config = dict(
    num_attention_heads=4,
    num_key_value_heads=4,
    intermediate_size=320,
    vocab_size=4096,
    norm_place='pre',
    norm_eps=1e-06,
    qk_norm=False,
    attn_scale=0.177,
    bias='none',
    init_std_o=0.0,
    beta1=0.95,
    batch_tokens=32768,
    train_tokens=144800000,
    max_steps=4419,
    dataset='wikipedia_en',
)
Each number is 128 + 24 x the weight over its row's rms, rounded and kept within 0 to 255. Layers, rows and columns count from 0. Numbers have three digits each. The size before them is the row's rms in percent of the matrix's.

# q: layer 10 attention query, 128x128, rms 0.161, rows 107-127, columns 0-31
# k: layer 10 attention key, 128x128, rms 0.175, rows 107-127, columns 0-31
# v: layer 10 attention value, 128x128, rms 0.202, rows 96-127, columns 0-31
# o: layer 10 attention output (transposed), 128x128, rms 0.184, rows 96-127, columns 0-31
# gate: layer 10 MLP gate, 320x128, rms 0.211, rows 0-20, columns 0-31
# up: layer 10 MLP up, 320x128, rms 0.206, rows 0-20, columns 0-31
# down: layer 10 MLP down (transposed), 320x128, rms 0.209, rows 0-19, columns 0-31
q107 097:089127170143113099154119138100147155102124111124122138139142094104101182167119132189148102160151
k107 105:139077140130106101113128123117144090109161103108130126102105135147105158069122081142135091147139
q108 102:073162147116157154106091117094074133147161152165119124143155108095092120138133114117097126133165
k108 098:154067155064104161107162118114164131107144153126106123147126094103160084123124137125126111124152
q109 108:110152118177131147139105156123127126123133147150149144108134101080133121095142125110091115129156
k109 085:148124123127075071098131167148126156176109108133146113133094110100134157149145115140135105171120
q110 095:153116119113131088155098113139095130120111152138160145139140120154110139165143115179120163145110
k110 104:144107151143111166154126138136132142126128153132107157132112127143111110107093113090154156084099
q111 101:126100145142146165116126157101147107126123110127118140108144137099133143142091111144132091125140
k111 110:133134146130123095120116135115115139118158123148135135113140121115137076107098128103123099140133
q112 105:139134128116101119096137178119185144125129147143132127132108121080159058112116147137140086103115
k112 105:139176166149136152135133131144122151124103134132133172102162074155122113115113119143128132084157
q113 104:110122134168126130148181069101184134128167145128109085133136147154123130145115116098119131130144
k113 092:109127102140118123174123115146117161115187126121151133168159162132125106132138119114137149145120
q114 111:118132122093163109116156148141126147117109126085154170127091153114139132149090139123109113104122
k114 113:141168126107080141100133126147123120151138110107168162124118135167150107141137103124170139169154
q115 103:114137127104122099148156118139127118154147153127149143166123119163178146105160099085153157108212
k115 112:119077113104141110174147124124122138097159096147147125116115141148080140079109119142127112140120
q116 123:136123149156151128101140144110163120117131130163148152115117102133143160118095119148115138134079
k116 090:084180108115129144114152132115124130139122114148171136122126125124136118124111130101141144133160
q117 078:147136154147095061113098140137159139134164110107151164111093122139155082091115143116134111134108
k117 141:126151133133118116134149151161103110144113103114103142113174155126162131187172163147119159122131
q118 105:145135109113125126143150124166107090139088127139149148126164124120146139128123163128102161142149
k118 122:129168097141127100159081139142143107164097133135115151107135127101120164176128158122135111150122
q119 116:101111153128083172141094136161090162156113104173126100158102119126094128118126116129103150098111
k119 106:077102144148154144129101161082142124130140137148085081105095128117124104087074087117132099102143
q120 098:091106078080114141129138117152156100155081119136170127126132101114116109106146117113119091157143
k120 098:129104158132145112095093090108127131161125168112057118091112142138132101153146153107139130129115
q121 111:111157130086123110141134108142115126113099111149130117151172158164164118114139138093100089185114
k121 102:144113080132112147102099089105099146129079157125112094147135117095114116121112101126128136138138
q122 104:101109091108131110115102093103118143142144102125114154115148127172106117130099108139106168139106
k122 097:123175128127116135103147110117121085135118113092123130116130158103092116098119139094135065126137
q123 111:142122142070099112145121070157129127143128102071100132123098144117127133127125129084124157094113
k123 099:123066113139119137107102181108116142139124099128164135083098144115135103157158133135092113143122
q124 110:141148121117122109134152107096131120126147111108138112106095102102176122119095089122157163163119
k124 108:148147128122127127135158134160147209110118120138121144122127125166121118135106106114147122139092
q125 123:170121120165147124160105165111123108138162113144119122114128172105140142164138119140118102135113
k125 116:126111109126126142140077111163147137161113084128108084124137153137120171128148138121134114110113
q126 111:119116156091158149129152125081126123128086165137105101127162120114114181094103164139134116126166
k126 108:096139132104107097177143164163103102123142164106123085133149132098143116113140089086127096144119
q127 116:118137168123119129141151119144099110095083117123124132095094119124084137103134111076140111123154
k127 106:113111071093109067112139131161119120074115122123119142147112105108086136118185140110126140095144
v96 106:184133101122123095122134107159142120105158153096138138091133138149199117140128107113129125151149
o96 091:139138103123142108144157143123105129100085096187127102155148124147195119145140111106115152135135
v97 119:111129080122156171156138149106086123114129147128150093112115172078121101139112084123105132149118
o97 110:100142117160142159133117153106144145135119141170111086121138084106091116123097078146128138150132
v98 119:121133131143134116100165122130196118110156112076123157109115137093159131132117140120144102136116
o98 104:143127153122131143141171121152131137120139109109112133089139182132180121134114148122120093120151
v99 100:133087129138126108136138083119161136130166129108131104123160121151114165119121116118109126101152
o99 096:154111103183188106173108103103136140137162094092109134132131141152178136108139135117117115143138
v100 098:137108124102145134131159113149121143156110125126137120155122114100141120119142148138146120137134
o100 089:128129096150103116126148133098131164107119141099118122071109155112123078129105193147126155097123
v101 105:132078178135115160085101070128138129071146139091093124131106107132174118155137146120105145170110
o101 093:154148136128123108125147078126090117101083150099109140136127147142154161179126149103128123139144
v102 102:142127135113126089133157152129147132141179138163116111101098094110135130116143128118147136113119
o102 096:112118114148155134134120173151136113110131107142129123138091133116155136141133127152093137125138
v103 095:111141081159121136131106143158104119123126165164170118138127157076122146131132126166133114156138
o103 092:102138098130136133122147164099096090147114121154143107149130181102144083162088117178112097140105
v104 094:120142121172181126111077101130109119125063142122148139130099160120132084123105111140133108157094
o104 092:136119148176108121114099134128107151139153112120130119096148145129092106124114120115135130160142
v105 098:155143130141103111117122124129129138099109075190119138091120122132080094153110130120097166114125
o105 100:125130108147146097125119136131133099124088105121129112086117125165121112164085130158142103149086
v106 100:106144118108080124141084149144126108146123164141146140124110126144134087104089145133128128142155
o106 095:087141111113125149135049175125116119148144114101132166098141127154150096127081116115116145109113
v107 091:104160165128132108153141123087148100129135102130183127070134122115126116152136146121165062093113
o107 087:088144120154125101149143163117144112146137115132137119070204141129114129170172099095167086123128
v108 093:122144147112153109137120136128152122113142145122131124133128130120086097122153111117100128151095
o108 092:137152123119172161139068089151097136138119149156148096168071171077148151143123110137135114136107
v109 098:097139110047106145126130117120118054095178117115121145122138120129111112132123149092120095189140
o109 090:106099094097117170112122125126127100154167136149117119125098106120129137123170115112118153162127
v110 105:131131096134151161146151182125165134102122168139132105126157138175155141146149128168156105079123
o110 097:104187105095136147151105113105159114086154167146136141118145108109134148148139112195177130110114
v111 090:139155127130099149117150125125151132095125126106106118149156199117129139118158096124165144132196
o111 090:145135108151155153127126140121112143097111118096135149139097142107108131134124118115146156147101
v112 104:140125107123152158119088148146157123133090133131150141121129108149126128102083160098150142120149
o112 101:134079133066141117100102156135115138113147132101141116159117124122181129105111161164136131153112
v113 092:137139114153135145115100094095138123092128129126146135134148152097146139123115092092143135125206
o113 088:165108092145135122134134146125151118139130113119150094175120151146117098133077137076140112119150
v114 105:153173122143151148069137161080101114085102134114080095101148151161121131097129122148156097147098
o114 095:104195139146177123076142110167129124111155153129088110119132101147159094115090120176144130105132
v115 116:118095113116132171158115154092120130106125119132148149129178163112090118121149121081177159133144
o115 105:114128099073140153160147110120152120113129125131127122160211126140126136108139126163161146109149
v116 148:156111133102102101140132126137118142107142142137117165100116082111143133125162149083105133106131
o116 123:104158113145096120151118101101139125127128128140111116139128044126158155129169153056085141092092
v117 117:143179109136152118102137077113139136142083161113144149138151153113116100122100132149146103128134
o117 104:173119164153130107108171110164125142130133160125171172145167149124114080160097185141158106138137
v118 099:111141091150097139133131156101105140160169120142116089157102138099113147134137144156117133184142
o118 090:081123094127075127123118127093093121146110102129123118168101152126097110092099072157131153143088
v119 119:126101093124120114137125133155105150169149129117092112103119133128115148105115071146114159142153
o119 113:097126115108103103105126137129148127129129112110115140109106145124086133123103098112133140138133
v120 102:158116113138100122115160101122157129171125126143112131154102130115091132136103149120126106099116
o120 098:144099134089122153111137128168116137126162132094123156152088141121102147093120134127121139120135
v121 102:154148152144107163132142136101137114125120119105113082102096159150073111135151115138138159150110
o121 093:110148148162125151080118140153159145126120117103124094111083154099110172138117122088117156098139
v122 103:100094124139128130165139105125097149132143156111156131117132115076146132129110116115098154102109
o122 104:151111088141136095176135166128113120112092107123132100129120153139149145130100119099098122123091
v123 129:148140140138142138096086133108155154123135130083107142148152121153138116172120179119188108107121
o123 111:149143187129085132120131131156164149124117135137117168155181094143154144138116168103161120100136
v124 096:123117125130131158161141099104096130182118082116107166140129091128122146140139111160154103121129
o124 091:104148132162101156118143075145174128155131121111159154111113121156122162138116116118088132127134
v125 088:127137121143152080110129116087137148105156150105124170110151136136141153093101141142112121133170
o125 088:118133109115174099117109095124116139123102129077139125120120155112161145163131128100157106164148
v126 107:142128095111125112121125168122165093158161086117145170137124112141122110115108153148125108140178
o126 103:099142133125129107110117099151120082141149142063175121090138142170158147119084146120148132160114
v127 102:100087087131152150127093145143134123144113096155143161125116101139110162139126136122127134128170
o127 098:112111111153118144117115155135110113101136134141193123124152105143052100102129136143078125113134
gate0 086:085161087156098123138092121161080110136136147163141100150095160156105105146110109135095157132167
up0 099:122140141080137160137083128114089086096109146099094146131110164114122086128151132109113165115109
down0 098:096132104160095090113145132132136166118143130116108116120119107141126112137116122135139141088117
gate1 101:135163177171152158135135163110143141101095133146140121101160121097157126121142124147163120139118
up1 095:133160141144140125087143139148165088129156131112134142120108133156165103122139116135125143076074
down1 095:147178172126160163125102128173131133120139146142126125096172148152139118120116099146125153093105
gate2 096:100124122115149141126141140075142151114157123144136142104109145097181140110143126163111074129155
up2 096:128154118119095116115093110123128097101136082131085114160119114121103141156125143125074174109087
down2 094:090066136162169098193135154163154121123140125096139119157146140110114148153128119116141160116146
gate3 110:160184105103113132109153117110137066141163158183118133150136120155133145109154143137165135155094
up3 107:175139164095127161092137153095138169141126099138170102170154145085122120135129124129127134129203
down3 106:114130136113112148073175128151078154158140150143126122154112146108142157098128155088104140136137
gate4 097:116129079118153111132149134133098093142109124152107126127121116141128129106122129152111137084041
up4 110:121113123165099169135145200144126114148148085142144184168115136138137138148154135144120072119144
down4 104:114112095132143070120164079134139105125096141165121142070143128172164148100127128097152136144067
gate5 100:129122110089143114153135117145061149140146154087119130078135129133168121099134117136133123148127
up5 104:136135108113130141135098129127121118116093111087117171088148085152123092147146113100110118094095
down5 105:167104114160138108135099155135119100107119085118163082104126066128150171072149111168088079097168
gate6 098:137131103108100160114109116089141114131113121131108120107163126117130129134087140136095169122088
up6 125:127102098121111129122127134146143123102082133096147140116122168133163156131094154138170128151145
down6 129:125165080068175139108108163153118138141146152098142109174091136105142122088129142115133140144131
gate7 093:149101049132140128154117126194140122100140132124175158135124145146130089094107153118091141109122
up7 090:116158164133104103111125139128154119105141120103153111117100121125112139107163204130158115115149
down7 096:132135104105125109093149108126120099145162154117168110116147157161140133105086126148091180138131
gate8 093:104097149095160156111139118158135155141167138117166165106100185094168130145158163150128073075148
up8 094:127196107103154110161120165109149156148134150148143124072122108161167122113132152118102116119130
down8 096:117108080114083134160111115103130161101122145169102143152126079100146178156151150124137125119096
gate9 098:166146139133144094118106138109140149080104137131132116157172166100093183150088094154130114116095
up9 104:158168158130111172142120109120169114121164135131092159098120115121144111124103112164119146139160
down9 096:142173141089141082111129140062124137110127094129141111107160131127118132124125091133159148104108
gate10 096:102089101109156146161132141106132137113151151133142143135125102115105117150108116140136124128105
up10 096:150146093158124103102153100134103175141145100076096123103139134116088109109115138075110163192116
down10 094:133154159153143091167119143115158122096107097179182101114086148125137110135088141136127112121179
gate11 106:123132115100126151135123128172118168098201093154067112134134135083136131122132123108129120160099
up11 109:108130113165163126134131178149115169137135142145131126144118110124153163171138144116130081123155
down11 101:148111108127138136125132139130155123131128102131105111115152153093112124130140139152107100120100
gate12 086:121137145132115133173122112148083108128108111081113120092157114076167160165132130100111111107142
up12 100:123134154119097086124125098134132082145141123143082092110116105061121156159144081134103126124102
down12 098:112143154112127138135157143123095132115156145095115184149090093152166096090156171107106101107127
gate13 097:118114126087140128109157147126101143135152132117166113151099134116125101117164139117139131142153
up13 091:094169138129093121123080134143071141117148106111116148118138132104118161117141130100133131148171
down13 090:128090144142133178126104147162107144167127146137137115151113094148144143137121112131165161148135
gate14 120:187131131078148150137137133148119137131101112143174097117174149116139121180122135118104133156137
up14 106:167114128113111140141159132116133143169132176151154163103127147124133081134133105139124152091177
down14 106:152116111149137126132149111142122126146121111137176135125106132108104124142138128099120088124112
gate15 105:149120127114087115073108103119088102129149115126139197114126155134100136111130150114109120127121
up15 104:165112119093159126128105132160083107082112107122145109094126121130163144139140155142126118116134
down15 101:124122132099123099104129104098148125137118127080142140124120116138087096089098130137123129130124
gate16 095:158099105119136167117128079110135143104126157120125128093115111068117154149116130124094097109133
up16 094:113130098125193146171144107126105081122083160114137136105109087127087090134179133130159084112132
down16 093:123113159141162069158117116152133115148130126150120154142090141125105101162141176126140090137131
gate17 100:140133160101115163119124158140162127121138125095153138137113166111127142136093157120103156173089
up17 098:112118141105136135180126127122075148098107157145132104147136083131138098126120098121146080134139
down17 101:127099114100167134134116102145133116142121139149098148158146176133155148095122122160115128116141
gate18 103:181118092075117127126108165123103159132092133084168108149116152166176106137135065137089116100141
up18 096:197093122112126114157152124120156169144148140147133120158131115102147129138115113107161109108154
down18 097:106126127121143091119112161138108101118097095116099169167150139096137149135121132152067116125087
gate19 104:161118133166147153183117156141135171136105114145103105155143148139119152139124113120119142117125
up19 104:145128139099128075118103127124132163117132121122151089157125145164128137135103119134116094108112
down19 104:127174139090100144109124106158113157130138108118146180121114110095147104172124142116130141160150
gate20 087:141126150121117161093099183112125117097094127121118154158127139076124109086125134138131112129081
up20 091:122122123139123137130127147123108138137096125134125085131125184115120123123114174135111088117128